From a checkpoint of a small transformer trained on Wikipedia.
Size: 14 layers, width 160, 2 heads of 64, MLP 640 SwiGLU, vocabulary 2048, 6.11M parameters.
Architecture: RMSNorm before each block, rotary positions, no biases in attention or MLP.
Training: a variant of SOAP for these matrices, 211M tokens, 6226 steps.
Each number is 500 + 25 x the weight over its row's rms, rounded and kept within 0 to 999. Layers, rows and columns count from 0. Numbers have three digits each. The size before them is the row's rms in percent of the matrix's.

# up: layer 3 MLP up, 640x160, rms 0.136, rows 576-630, columns 80-159
# down: layer 3 MLP down (transposed), 640x160, rms 0.128, rows 576-629, columns 80-159
# gate: layer 3 MLP gate, 640x160, rms 0.138, rows 577-630, columns 80-159
up576 086:477474463506488512498484466495512481487499508498452471509513511486504497494558496475499458495463480506512513504462526468479425482502542530518508480509507476492529518481451513464517504532516548515463553463504538496475505488486528566498479492
down576 091:501482521482545527481501494563470528488522544488501504510516474471495490501467484486517515469514496450500522512506484547547492493440455538490476502484490510449486490519505497500481465545521538477490515471488457485514495511458486438502525545
gate577 111:516525457490503468527498472483477498490482478491545486492451487469483470498520514500539499480515510527506482482487496495491484496468482475534500513477550548525471517505511503487477473505486487553533511479480466445481497505504541477462517515
up577 102:502505466482508450511490502465514522477498448493536528539480505499483427489503472495540495481532510487487508481497529522476487489451478518514453498492505516484459537517514489463519501504501469535518531502503497492484474505469569484457481535
down577 105:500495504501466522480467481477493494477528515501475516585512534471515460503503520472521538499499466474447526508547494484495506525482479515502473490483518488525498503482517484490496522498481460511479522540498493495498452464477532510471530523
gate578 099:485493515506490562525493474470494534476510505523498489484514500468534460472458511486558498439474514502567504484509496484468495497501476495496490489474507538504526486496508529503478508505499486531490550532498488492486499481479470490531465528
up578 101:520494496506497463478462530537504513550491507477509510519479500536455547514511460514468530553490522489441452525492498519540506503507524500491508519512503491500467518493501486493512506483515515463507454470500479509513511500518507494484529475
down578 096:545489478460511507496498497496521533528487503508480495512458496466485534492514460507478470541499468507452535507544516527510518515535488479509489491537451476458444505519533497503499508477491526474505456510492515520469486475507527513484512454
gate579 082:466472518516445523518501506471495442539524482504506523493506521499507527476545497516542545487525484476465491500557486517525495519498429487478494480478508519526492516501461498525518494534516497516502474453475505487531475536466456535522471510
up579 082:491528516478470555490477521536514482537515505534480501509489518513518504496504514514531501525487509484484549456477499465544482454508482513532498507521515494473464492535505493502495482528543460510508517535553542487506498499471506529538480547
down579 088:482544544450513524462486520516485491532446511531521512476504477485539491495544490490470539539495517472520500481495467496516455456481531531504491502552466502487458501487497560521561497507548451494542511480496518473504503499488491471499503503
gate580 105:521481464520543514517460501483500495477540483490521513489482507478511498499527489509434514478500510508508544530477504529485501490486471461471491519539529517485532514453463502525483511537499448483474508522464498552479544452483522552499492492
up580 115:506468509499489536489479521491519486510538516494481505519441487472499501522507513484490536467476497540502494524527457501443488463512500510485462499506492477485511472466508497466499517508497498483481517515545479531510520462545491492477524475
down580 112:502486499507532540494490510510491507469491491488487524493484464518483476496527418511518504505510507468541504527449504531501505544522563510495494435498515508473490507530491463512504494575513478502541482514488512520507490488511522507511488500
gate581 098:513502500528493490486496484468502497467513519544523505484484508499511559509498491497538501489504484518468499479447454558514518532524491520521472533503478470514509527481480547519453473520459496520452501456533495504494495494519486559473534486
up581 097:542477500474479517529498562512480525490478510498476507467476491532463504486530468450599461507487508484478504512471501541518470519494535473445507483529484467502502523469507559518512536491524453533472542470497504497533522519495470507505542466
down581 100:480459523512492495495484501542480524512530539457469481528467493523487519487488503503549452531458509488478488497490504501518461542479510481494518505482519449542539487474483497502552505554492516488471489521529528485535527494455499513542501501
gate582 100:489534498485504500521518428434487481498470490530468542500481478524486481523486521516511505512563514495474539493497517477467454517478481476494505513476526536489509489484465556528536496496490547525507525517493473487479485465451499482486553510
up582 096:504524499457498510532538452485507495508496470527511511524448484534474483507494541503517478496522491490473511486493490484437475524513497465530528532471520505512497474476476557518536466500478540500519518488497452490535486500454480486480498500
down582 099:510512518490536482521475472487489477482527448533518520474486483533513456500510506524516453505506523479454528500458514441473482483523467522521499508512483523466500456449481495515514496516493527524523529544512492505464478501512486463484518519
gate583 112:515475496499466480500525448468489457494494562467487508477474482493510546534454496472493527501449500525525501467497450521450520516505503504526510529495507491505514480509474492447524514466524507504471484511523497508515504479452500517512500476
up583 113:539527506521484485496493481487456468501516539509485535470463489517529569493471479486486513482448520504500520510512494501450521507519488516531504505496503485475537492498458470486494476482525521514451459537542505512515527499442495496556509486
down583 107:477558538573506484505445496515503487535459502468535506490507431503493546509512522500518486475491489496493521510508480472458452494503551502533517463464495517475518540508517503466523511490499459492473516461521497517480481500474507467544463479
gate584 114:498505475492507448500516471546508490491440520424509473503522509502514556539510516476538479515491486483457483530492479523477510462500505486524515510480537515491505543537494590441499490492524509459471513448506488498474488511517500492487523505
up584 110:506504508521505561502500524468483516504539483565478533498481509493471460462489485510481506484494506517545515451500530487497479533509497484465488505522478503538519466479508428535508509490489490548520506556510500522553515514476509493506456489
down584 104:545494554487438537495477470503475466476487464498453490473484505454459444514491498472478524472501506524517548473512489496484516487512545480482500487510531466549480537523503546497520499500508480551517547479477462494535517466473460481516534508
gate585 096:469470504484501463517524465495494525504472497524506508537481532472528541447542546506488473485516447529498507491470507509496513489512512484535481476443513475527529454510561541504466517464504501495496507523511470459519517532472490463517484548
up585 098:497480501492498566457477516478482504532517534450484455496517495501492499528518451446516522520524499485533494530526478503518505504544467585492472519550493488496513485494476501498480553466494490516517463513502510521493510482550497514456538481
down585 098:493509516493525447523497468536470479513495490505491472478498504491490511499513483506495472497487449536457455483493519528435497510538566484499518502520522513468481471493552507486487516469497504469534488544475461449500494497506497495516492474
gate586 108:520510507505486499499505492473522441494527462497528527509500469455486547504522524506474520526459458494493485523518510529488475442518509512480454440444490514481510488515457493536486489488512503520498511494494467502515567481474474517501495512
up586 100:495514481462485485472522512482493488511531551510503516493460513522486497495487507463484536520469517508511496481453457523476519498533511486520538477526499507556498486517476496483522529523532505503514507486471455488530519450482518493538512506
down586 102:485516447482512466482487509493531494482496451510455495495472475523494513477530570472451501496484468519477505495463462562498495483513528501428484466465508499482512511521515494481509527498528470528531476495513484476491519437511500497488531480
gate587 100:514485496497526511480503522522549528472515534464480504488489494512525531490474476438488513499541473539520486506451467506470556472504512491494520475491473547493519450489534511544447552488513472546472526451482475487513453520481477505510532449
up587 104:499527490444519496493494507472471508496506521533533498469509504473526506502491526449487503533457539481534519487466546520475505487518464479439473486469487484474521487513501498490486488528488497487480493527546499468518498488482484472546516506
down587 101:498504507528486495500513518517506494458464488508557500451486502522503493515510490472522516521481489520569534465488517467487458497514531499511486466512509500522533512470483511515529487496512468470490477551562496528510473528515541479490501457
gate588 101:532478526476475538464481515507475514487472533541495523513495540473526514508452506493480521480490490512487498512522486536507501508504518486506541481478535492536502479462546503469480508510491470450561563507513520485466549500503491505521482532
up588 098:453513463459507498550545472515495507457536474536485499486499494519512461495532516479537481508520470516492507478490531510530501502470488501493503482443531500514519503482506544505496514558470484520478496498520516524491479533528518488495460513
down588 094:469517482487457535487502526502550491528542527478525526489523502483503490464516484519523506489498534521497511525491507496483521512519466518493461489495483457500499519492477522517439546523446464530463493457517492478521569508530491486510460500
gate589 097:464489515546524482553497583467488521510468527487506467500505519455477476492500506537456505531515514513501463525483503515452481509488476492483472449497486527492519500469526512514484507536550499548517533505455474527508497506519478490507475508
up589 101:542533505532501491466532443509505458538525502488527514538485514530533502509492494443460475496490477511532544478470501475480500517496528520501537488499517487486476504493510496455516476476480473511489467476517533550543487471484484504516524512
down589 096:414420517482507511531485495460472483506443498502474460499516505502515496497505459507510522490496502509490499518481517507478511532504486497488480493461484507515500508517506522511490504507547520514544523491495503452491522519489456468524478491
gate590 110:531461533541484529560495447487469498523529517515456500493503502469446496486440538500500461483497554509474445506504490543498519525471534492484495505489504517464452557457522482526475472507478459522481498470512495496516461459527523535514489475
up590 104:522533500474498508513464530524479544492490464492509507495503513493542508467516456501484460519504438475534501511514530456508511452516467497490526501519517525491530462544513471528489543497527526508498483537488513467500506521531467439460544524
down590 104:491532488520525519506473550475469535487473473514514488483497478496507488518564485483525558523507486535513450484543470455472447485520484469549499470531491499493492439503476471484491509473465496481503502455491519503488518485517476466516482531
gate591 089:495496513515490493516540498494517514528490448532482509437442521483483478519468466512448493490452552517553499528511528488517488490478438497489524480497518551489509521480490479505502490472490510540527490472496492510482526525489468485491463508
up591 086:523543555526511486519477500464518456490500484495503471496510447489539515483501590481552567535469476498481505523487511523487555519504542453508497476508476540518482474485492520513490530488512514489459524478505498486514498460471483507478524521
down591 091:564543521528495533482517493501518447497539519504528493487467484493503520488503501473502528485479470485505447521535458529500504495479505499477479474502536474503496447509477562491503478491525530536499493516500506515468466493474527495529452502
gate592 097:466517458502520491480500485503483516497494458500515483505482507470478472521505496442541518476451439505519463496483483474512496524505520523445491476495516520499499532511456503487502543451504447531485510530495448551510474507524449511522496497
up592 098:505512478563492489551491519495504498517494497541534492488452566552477496497460510480504530517523492493498444490501465512511502526517520482465517551476537508482530525446534481498510546489451465498492483485487475503489461503478483481523507483
down592 096:517525465485541507470527522498483472467477501502528514484510537499486475501493516544489502458530454534550459494462457479501498509526495516445520494509483482505524519476492478490514488475506446468499474530479457513523505514467477462539487475
gate593 103:481520490495477477537457487497486511513537544484479550470479427504510488500512475533527530467492484551501495537499476517495503502521488502518474495510499477479526555485526497512521522457519480487473506489536506500492492547469477488527448485
up593 107:467481494460480510511470512483503497511480547490479535469508460522546481493511481536465503428504478542506499506518506517498466512503511500508492502498480476496534502496496501546493499475531500469523505503560474508466483520481491514550489493
down593 115:495490483525496526478474555517545504499494492524435504483486476478541523495508484480498523526513491481487536546482490493540440504545500493504492506516540501532505499514481442510505447495480505536488512528464489524502498508497515493505522511
gate594 113:493547470549515471479543490475506513529526535502517485538537514521491454516459543491498494465508514513484487528527473487516505507487501471515495426487494500493514498565492506534530465533470501495483498521517466488526479510503440474491499469
up594 108:467499512461489518535497531489508522487485445474498503488499505485510549526527435495499482514481505463502553493521515511486507533524493552499514531532538511492477481493493505505518501479532520510547462497481538481484521528508545496499495544
down594 109:482536470552516441516514545466535512500539534502480480506520511545504497478474534520460499522510548469512507529564487532520524523507516466516522463457500519495510512540509490511516488519515525494504504483495467475518489491493473517503452483
gate595 093:518513552462494474469498496481509468487481482519502487467518505470513464532511572474525464496507519521495538508483507495498520493456505517495524527451508507501484497502526482467464517502448536474479540453510471481496526519480480461494499487
up595 090:519503504490509504496504506512501522479516519525456529528481514486458562493516490487489428520496479514480481463513564465478493502501480440495498469512499514495495578506481517473504494488510534483499442538496535517517526523490527543510518498
down595 094:524492482497515490499525488487518519470528510542483525504503489477444545535485461504503481552484521479526478472488477484467482497498465483486493520517501516470501577502537526444510508512493555497481471438511540492538490512473512532553530487
gate596 102:515508472489499497465488518503521513527492541460528515527495521468510548524464507443481509496526487531483468531496486493484458500522463548490486515488545512462502482482474493537500507465497497514502458497465490517538495507512488514539490503
up596 100:502484448473504490466476529514514529524474511503517494529488510526493527513505479470508472530511495517513530486509544509488448469482471494516548509530511536494493499419475472500492517435530487500507489470468511516545477483494472512503497486
down596 102:484522478524482519508520503522454484496509533519488481444531534526498527508478486538500487542502469525486508455493505520463479502456506559520448518481525462507469470491511494559493498504513517467451491506507488539484486508527489487516476484
gate597 106:495463503470503533503502463507483499518496480500477498511531546477494500484499444503536546484491467503491480483505519519496505555495497447562506493523519514528455492514584483455497517455482494479493501473528489457483542512531492522468491494
up597 119:540503516508514469515483487495509488489505483480520509489506489461500466500512477483461486518495488491524505513449429497530513448555507563492498540484468476518497480479491501480515490537490476514485491491460540524500426501453440504499541488
down597 109:490505525528569442543512498454523476463527528509498538468491466539458519516530512484505494499565511518521483484504484529470474494475467493462486526495460503500516486516495515523485512483526529501474472521485519492503484500472493516496522474
gate598 098:464491472459508481480448504493492492490471538534485534499503513548541490506500477561539476499485476483539489500517488522473483452523509490493514497489451479479467505486526512463541463476466525511506500533498488511516520502546492468480480494
up598 101:515451523495497475534464509486474541485496451490542528503518503506565454490505464510509511492516504480490500497494557491483516501460450522489470481461511522469459505485509483492548497519519472547485487540552511529534502482506507522502526513
down598 096:543526495546503503469538485553464515521493502552499497469497512458501505501486533510492507501511495499489518503479497507479475496489511471529429483481529522489509514493469523490459469519494492467510499499566449509534512490510448546487491506
gate599 088:480490544527535549523535503518478479486494492512501549471472423536521482517524495496519475487523443468490528502511502509529494465492475506503471503505459519527508508549498484495480434500493474516508494557506563582503461489491515491532444509
up599 087:462489506488521498531516530522550482503498504519521519457502462541546493475458500500515509512464501502495474465524549493502490475508447463488502519508485465522503502537507549501491441503487509496462517517492484554517479475514540492503470492
down599 092:518533520480451488496529461473496450490477455493513486511527544535522545506470476486522527490505482514486473482467548470511520525544499477484524483476537505512506520531476456516466542486510473538540558501518505499547540508544512535446473509
gate600 096:497470534495539502488512490497520488514552519483491543500524494493529527454523494469501481508484480486480505488482482498478551469548497468458492494529508518527516510445499535491480507478529471507492482482480514470503508541494512511470526516
up600 095:522511476473451505534463512488488504491475509552513509501485494512477447499483512480485507496547498511543501446492524489518516544446499509499473506470495510469491475534518472497518522485454503522529508519519500529523480445494459497505491490
down600 100:523492462516467555493506521531563501489459539488505472468490500483513505465474514522520512502545515513529519482505548554492456534492512512507505520503520496494467473505462505547530467499475495525532513490515526520512474495472494491506477497
gate601 102:538503532503471545516535500488489498500495502513541537544485556474513482517475485521488515527454512531531533491537524521500496481537495525481501470520514470493490475477516474529522506524506467512448460493524581471508518493504471496452502473
up601 101:514494545507459549483530493519498519486506533528546546531483518483516484533458484477512490534468501550535536486532504513485480465543486485449502503482514485504473488477530471505506521503505474519457486479542568494500521508514491537452509473
down601 098:497543477492490423512502471507524540483513481524507482478512528539466539481547472480515477494432523501478518488493526500455521486494516507465481492514486544492510508464476463478497501488483505510516495513498483496517461471559467474533513496
gate602 086:499560511511537505497529536462463449528543505483512520490554511520445471516463503468480552497552513489537511527482498507499514476512475484473518471517515500476500468474476521467467562454502459535493470507493524470459516526484492473487491506
up602 089:473523510499534525513516533493492474485538502493477547487496519498446508514464467451491540481548515475520515544514522480535518460519478476472509515521486478499523485423473514517482526468472473523463475535495548521458500572475488474495486508
down602 092:507475491514531506519545543471456502505532523538504522538569486496505487482484522515511533538492505479494502542475543510500457466474526509516525534494488489487492512516477511449485463491512507486469463491492477473460485507506519500484507516
gate603 083:517513501464516478497506471475552470483500495474508516469482507505511452507504491507503469508499495541526496550497508520520458509457517505537516488505486453553513506493462474521555480527515518477533510524549526506479539529499546507462483508
up603 086:527465518493480480485526509519483503500464509504492460505522509514485532505512495514485525486468507451412517480518510472485521500509500507452508481502494512488505477495535502444475491489467500526448508489467503510469492477478518517544523506
down603 090:536496518459480531516476531501500492457489457488496482416483503485484519475539578475528537515505474521478473497519508496519468491467525471495533531517518510527490498479523526496552495506550505486511497532502450446464517489539505498513503510
gate604 097:478518466494492500520502541477521544506519483483488515484503506492487501502545540481497515497502547529517491491548484479492481466471493501518457511515519509525514476469543457502483507531513522522498506497496499457506455501564499505507488469
up604 104:468497479490484502529537547478531513484494486479508521509498470526495473513526488542524499501454562475517498514582491486503502469526508460526456516465516473486513478518530483502475511492501492499483541471487497498515478488538518513470493435
down604 095:493478541503440468471503525520507479526515461450550446502544546526513532523544490503511523481499539527517532490452497490503526490504515497453458516520449524482506493471464534494511498531476485507504537489484526466433521485535486490466494518
gate605 096:522557461444477509503476515503490503515507533499490497503470508480455492519501525446474527523509520487489494510489574460509495503531464457492495539541499498545517525487531489525506504480502513502507512518492477483490520514495555492555543488
up605 095:486512527538506419512495498491553510511517501512476495519495488518500513480509530474494484522509533538504511493517501458507535524503541469562538484466507515436484510508485495491500508536504522462534499517469526471514496541536482514505540521
down605 098:485456567510514544499540425467479496482460485525511515531504480524488478479508513516484504502496466519522540533506446499459505517482464531488464541534473463490503538515478511487528521466476457517497489455501498497491478489499499505483517486
gate606 112:540468484501477507509512537492522497517513502515497477505489543531509516533478477499470493532486473529479519499549519520464541478500512472530488455542502545491501499515490489456502504513473527532520502478547483502498497540484507508494451501
up606 107:453508478483492515493500459482484465494481503484490511530507475482539494484497490461525503503496544478518497474462479484512461486516453534484514532464508476521488502513492504522497488486522495497461477540425481494484533433520510488471519516
down606 107:473517491491462504477526509516485528557512506527458476526481486482461481497468493493529483541510496483547528525493499506476521512505482496431491531479509494511482469506466496464499484546528521454466493545459487512504483483469487464501491495
gate607 091:466495472529515482504509468517549525476477484490499517512459530505496535566514497511527473474477517564523506459506530457458502514524521486502494505494494474506515466557509551514526481506419508515510539461516495507471534540454511504497449514
up607 094:444498485508499483514490493515502535485483513498501502490484506504510546577510495509522477485466501543556485464511489485480483507539509516503470490502465506515525443538504519511482492522459509536514538464487486537483535533470493514479446488
down607 091:482507495501518460548503493469518566540504495485458452501491452529523540483478544536513489470488515542516472497533474502524462515511505464532483492468446532498524468454532520520500532494522527493512538500475494527514530499479516497489453502
gate608 109:534496508506520459494488520479518486514468551474491504518496524449513502495493520467455512490523468477504480531514503515471522489494483504496482473482501522521525496538484518456500469536533515485470498531515551593501504483503510555517481473
up608 112:452501465493481505509480494543482520471529451516497475484489505551491524509492498514543480507477487504498519459482493506550502521500506504496523515518488485515495524486514485509484508485476489523550508480489466442501488528529503422473507529
down608 105:484553471526521512498536483533457536478499516488441500499473478454486509483557491493510515483502513493507501483487512508536522481495471534467502527507534506474502492480456481512482498521510498464491478574465476502508537504494515515504466523
gate609 111:485501520485497437482514460577475516502469548508468493506476514505502481509493492461518513482485473501513502533519467532516476482540495534500510528478524511529509504513493508508534482468446464511521460495528501527498494508496504505528562480
up609 112:518497508493475545509493470451514501518487502508512501479511492482540513486469537478516467455495491496518522478483499471443553524507490533533520527454488497494491494476504509506443486533486499503526509528500520480521475509480492537491488519
down609 104:474476495522473502538487502478497480487548466464521487475506472487484507499466538484506509468496473523463521491530481482491508526509487506510527514452587512519489464477500494518471495504450478534485470508489492459470521517515490488488452510
gate610 086:511434533539469508492505540461508496502509513476489488482481486564501523529477471457529498513473487502504487520505526470474516519477512497509498463478514488527512473481514449458529492462520495485496504462528511498500456511515527470470485475
up610 085:498570471475553487495478471525474488520509482505543486509516512451485493484484496526525508496501505471472520537522500523519500493513437481497497513523508508455502540497560577503501535526484479516515468521477488491479527512494501512491497486
down610 093:489530429501539492509475465503515534492493477490444491503491488526475475452513508508479475515518503482489538457525484504461499520488507510469501471495520538498496534511546491519465518519491516507470528559488478521502501492564509536514532462
gate611 086:476508509505502508468516564432500505501482498483518515512516493496523505487460500511514491522518521508461451532520501517517503482458511491437515548456486513487526493501497478491511437520473507500503503480521470458508517524506516493499562509
up611 095:558479459501493467534476493530507491481507512519482517499484498514453501538514504527496525484507480500543539460479521494497505497567458533539512533513536486546468485514495515479481526505508500539493483504451503501469476488514509510463449523
down611 094:516496474467449478468496486459525484487470449504450507490440467509457519501506534493484536517487508495480545478502487493470496485550451500523506551501491512504491490524518526485502509478460507541473478494475500490510498515506533540468466515
gate612 097:501497522474507505447489482478445479501531538534499474475517481515489521515480471476511508486465500549508509509489480508480446511520537507529513460514490538451447501491496498506458485490512513486503536492515520474520518465532490505431497482
up612 095:502503515495513505458513463485431467488533513521504446457515522501477501508474503518514525520453523529513512535526505498512480522518563522516481483502503506462505512487476527506478487499507500468495502478510464476487491463547495512463495450
down612 093:525489520464529516500540467507460538519526484527555470490478509510499467473544502529512489517487497489474526503548510496494467493497543473474525489496488523497476467507484518499516481537505524479525529507513494541508525533508527508474470517
gate613 088:480495473507507448495470490463540485489534524516498509495523462483500523476484540562510511509510506514513511524535485502497501520542495466490505506471512539483500480483508515535495550474548433454480515486529503465469503559527519478473534472
up613 085:498461504505524465508526491493511507509521512536522467482491444482494480504486459502482493494493508462466494456505538513531475537504496534492535466488490478496509470484475464557551507520513470525499511539484470487510484500486518526476499487
down613 092:470499482492485504503500478515493531493519526536442533500503456505552521497486510506500484483511464504475503482512482494538503505499451490510513543527468459499500517518492503527487508506471508505520464513502515515486572497478485518505477530
gate614 102:529532511480467490514521500489527485505515513490508481459532452469489489486495502484507488513537510521514513526494500500523512482497481474532477437483513514493539464506476474518462538532515503490509484471467488497457499468500453511513494515
up614 112:448520505503483459515537509519504508521563462542471494451480511478550512490502490485492457515500526462483528528469477488521503510498510460519507477518497499491526495509478469522515484492524491511479509457446531438507483511497491508520511555
down614 107:498507486482569455488545459485516492474498518459510512487507470501500500480513524481506522471493549571473533501489475522519506472522504545488506463480531512526517481474473486541502501513500507487506448480526471480510538526502421489486508514
gate615 098:509516567492500494525529463454473512502513499524520506461486504475513465532519497526506515492496532496530478471494477515503484530477502494493504465482515467490490506565478505548520495522513517520486504540518540495474519497520531482452511520
up615 097:451527508483487539510470475586512505470478520522482514487538512503463551475482514494498497518555475490473507522536507497497477458521483434468522487533522529492526510465501493534534525464457448535498505481485541490489481532501467470513509498
down615 098:555502510528493528500525490523516537460473561482443527508507526485509490475480527499474484499445520534509524514494466532489496485492447507448506460470477506530557463511473505508492514466561482497505493503502495524485533509488511458549505448
gate616 091:515472498508508491489549521511521542458495488458467473517471524542514504537514493522481525475457526470536500504475522484510507507519536497490511500524522483528538463566516512497489528549520465506482466517517543476466434509530514511498490476
up616 090:485496490494504519511543523472511530480490446493458494521459513521471481546548503509465524482474509491533478501492503483476514524509505512464489504499520507515489487525529499487475533523495483486489479509465539485493460538559497465517470490
down616 091:473483515489546502523453505489477493492511476426538495516514480503429520470538546518515503494462511476495463516476518493560481482480499478504505533509476482492486492485541505526512495541491487471522527495439528545490456462485524498521515505
gate617 096:499508505527530507489428504488518500528485487487515457482498540527490505463486478508515426534478486495475503495533513484489507536496517500539493493468501478549485488516572474499497506474483501517506520460529493447495498506496514506533484501
up617 099:536511496470479484512541496469460521519523504502538535565495508471491463534489496472471488510521528475503485485484490539495514493481494459472503497487509500468539493482438502511473528477566525499548444492497482529476486518531513508456484500
down617 097:491479520474503495526521504466527526528496514509506530486488468479501444558479516521504489519467475533518476484475540493510511542492462486536473501491478492489499479503513506453488496450515500477493526493514508447551475541524492483475514521
gate618 122:454533471485534536508492489537503526511532521492538466486496519506490499534501516467557482502494481485489482494487460520469469481527534481473503548547517441530482487486527510475476499469467512492528519433487462484466483526510535527530511482
up618 116:451517471429499535509509507511529469489484521440508504488517548514522491493473510476526484451524467482498523508518510503507425540524521489478521493485503462527471499507541534532489501476504518511534467510505494482455483458504512498482452529
down618 112:489476514473541570528502478507517520526509532511482491475506517503529455508507498495489458489462457508433486525479501472510493518500537488506519523521533452519505482484494433529524511466515529486531464473491462509479516501507495500548499495
gate619 100:534474484505540495522466488516499472519477490514513498511509497529480496489514481491526492518489488509526521483515527516496462514458508496494487517558515499475544516515536493489511505480482484495516471467461498483492458522483502469488557503
up619 108:510526489512506500477461465534471474504528465486480489516504482530538524509517509451512500497525497485493445527478512511489524528514517507500513463455468454530495486460533508463493510502478449528508535511475474509522500491514493534519466502
down619 108:511483512510464533506483519517496482485513500505489468516528462562458495521523511487513551503506494549518504494486509512427483524485539495515485519596509534516516503514478560507530533484482484525523479521487457479522460493497509495486477536
gate620 101:472543491508505501485510488484526513485503491512551516557484516499492491483516442471482511529556526508488490467501517517472492487500500500499528522518492520524478493425517545493519516552484477494502503527474529532545494530479501497505479469
up620 103:495471471484567519508482452505475510478501491517463486495488523519508488532483479463490495505473492482511521515504524505505501493468557515495454498493479480506508501490476507478479511471535515515525517499503467523481460469495537466466533511
down620 099:477481462509491530480501501547499511486504490494448519493499513520493495502498497512491477486484479510499522532494513471549493508508505464538493535495497474506486463447548480460498510468495549491536512505496477506468477479496518519519505470
gate621 103:475559466493514478489464488505520518514513474462488487471477541530484478538516523514455485504525524493516479514506534505532497506508516513499515492498505520489489470525487476513535535469530502492515467470466511435483478499504521515455477469
up621 102:477551471486509490511483494547496505508521508486502518509483511480473482496530495441491539536522506504502509491496490479504475500542485515483507501523466498499506497498471463524536493483497478495493503474492498495489507530469493475518495482
down621 101:488514489483511503481491494497499493509467580466553481496509505464527470487474518479512474503498518522484525512487519466472503574494464496471500496508504475506514501494432510487500513490529496505499502445483491515462480524527496530530461525
gate622 090:459534482504484495519512486504509493500485518495502491491480468529513464482513487492549483503544488472548531469508507451511470522524505477503505470536554518512511517484521510465513542513486514481471513425505521485509478492466511471500482505
up622 090:448532503521463480511522496509482480522484508474500508475477482531507478493516498506525490504547487484519524471513511450520476526559512483487474490498560514522524509482506523486499521520486501527455503437503502510490498507470508484521489486
down622 095:519508504517508468484507481491466462449492481503498505498450489487521467466497527532447488495500472505500509467484503487599532530522514474511494507511523506519497484453480493474534492518537492527507481528525517512458484469492541504547466484
gate623 105:487526518483517479499479463526490483451440529517466490504486524475458501522505503488510504478565519503514502527518508501501482548476474501534501514544489539498531509453500513509464533515464484525486481511481534459492518512507472456512494499
up623 099:508469468469472482524565490527532512507528480519522505484484478501476480517516526477491492544520499480488535523477529478489507509514510512494491505485503498478500448526436513484473493492541491479500512468482478538533474491502552525498477508
down623 103:509526491498462508496459557505517465522511477499507482485566478497513563468513525497524483504523494518495463513481479498466497473531511481487499503510513498419500536534473497491536474467494510474521517515509480558520465493472474455486491507
gate624 115:501531511528487527477518544495505498492453465496494538512500581535492526512511499494512477529472491514510530487477453523489474525537476485500455494507492504493485478560550511489517478475476478516521489490526507488504488442527529478505469455
up624 109:529507496464482498490456472502481495509492491459509442495520499447479490526495468494492492527479493471527459470471489471514503492537476483502474505483526453506483506504485465551511537537528532519493491572557499486458525484480455498483521499
down624 104:525493489496491501509517509532485469522481526515514439525511539490512480511469508463513489501526529490480502505490453489539521495460508491519490519508517488503521505514539451491512530459563517512521486537553464491547502475496458490492500545
gate625 096:512506513435506449523505467529482515525510494546518527491480489479517506479479473468534452528508501490507524501496501522491486485506504507499499518523464518499491521527483486458528469491497503500514524487509482505519427539505475462516541467
up625 092:494535497554491517497496539501502486467515498470512482507508517523462479513531521508454519485486491517480465499499514518512503530477486467500497472496537499523502504485527513505466530501526514494490499533508527529476547463502517540499495511
down625 089:514521534502502488511482466478489528532504533495515473512462459475520490468518488473503530495430484509526527480537508553521544484563507479493483524476474525505498522489463530510493525482445472503513481489493484448511562490532488505504528495
gate626 105:461523562535496512497527474483551495502513440522482483529501514531533516507485467488496494539511491498494499470517447517502518501493504517502480494504465470512473500481491513481491473509466480543493505475466525519449572439482501472531470515
up626 104:498511440467528492489519498522454523461491542468525468482461525497524510475519498512479485489502507505487511543496538516532459466551491476497499529462493543505515457524503477485497545487529528490555505507508495502519498574518490453471527496
down626 102:492511459489530460541509486463497542515449522501552456487472510514503519482477526529523478485476502545497501523479519450499493517530472482503498517506444497515495490522517526446466520490482526502542447550543497479504515558488500473476476498
gate627 094:507494516478500506489488538456498525481519480490495493511530541485517474525494492527512474488508486479509435547524519491514473486553529493532486511526495506521532493516535503515526524487536442488433498496466509482533493473471493490528493486
up627 093:489467493506482556479505465486457468508515509521513471550508473502530488544497482460522501504502498497500448514491486522536476510488514526501541496487518507465519524490508474570502477485475522518504544456502455509535516491526453535525526480
down627 097:474539521478536492528510533495480452461488493478556478495473496529519484501514490522535504524481479520503496528488471483483466475517486488496523488496481494474550481493513491476499483480549481506479515558511500494488512470486478524533478516
gate628 074:494441505531512441479499480517515451483470468441546500535506475523458482504537478484506497490529496490454477474497484517472496527515506504519508498471507492496517501494473498491537531562511464532465488527485493519512530520505486466535447502
up628 072:513451520538532481485492497510490486480454496507488526505471490501467489562517441478488485545532503536475531477488514511501474494505517487481519512500506490487490494472508500502529501542453509528508490500461535504525502486507491449482485523
down628 077:503530501466486481493527542451532484484482456493556492541481475521488456511512498504513519542536527535473478486486523511515518528519479492487507494501479553517515481467478517467522479524494485538551482545522548551493496519475492503542472492
gate629 094:527500503511517513483510491439497501456480505520517472535496510511518508489499511495488483511492500547483487456444507538474490527504471465512528517543500509479484502472478506484524492503504500460518537489477444475462523468506474444526505508
up629 092:481495506523529472502512501526502468522509484514476525478514521502417471505480461505537522512505467475474512514502536456497491455473505528501506491472543477520515480502519484554488489504507460512508510510524541523540489542481493503460491483
down629 098:528482541524520538476516475484501463512526474524497533467488486487435500536489495503497518496505479514471485536510523490515466524496492523458490486508514500525496520525492499513502524490503511509499483480519519523532453542520474509503514447
gate630 109:508487497472495497472536496559510491495528469509496513503532498486513499553507492468512475523545474511482501492471487542496513532506509541491535491523491507498503507491438501515540503513500473492493470515468539521531448538499521548503468485
up630 103:505529527528498459494533499489501495523479485496472531548474499488448518534479471510511459508568475502453476514504525527490487517484535523491534495532487499463537498518484534498477479448493490448476540539496495476530478520495453464503476500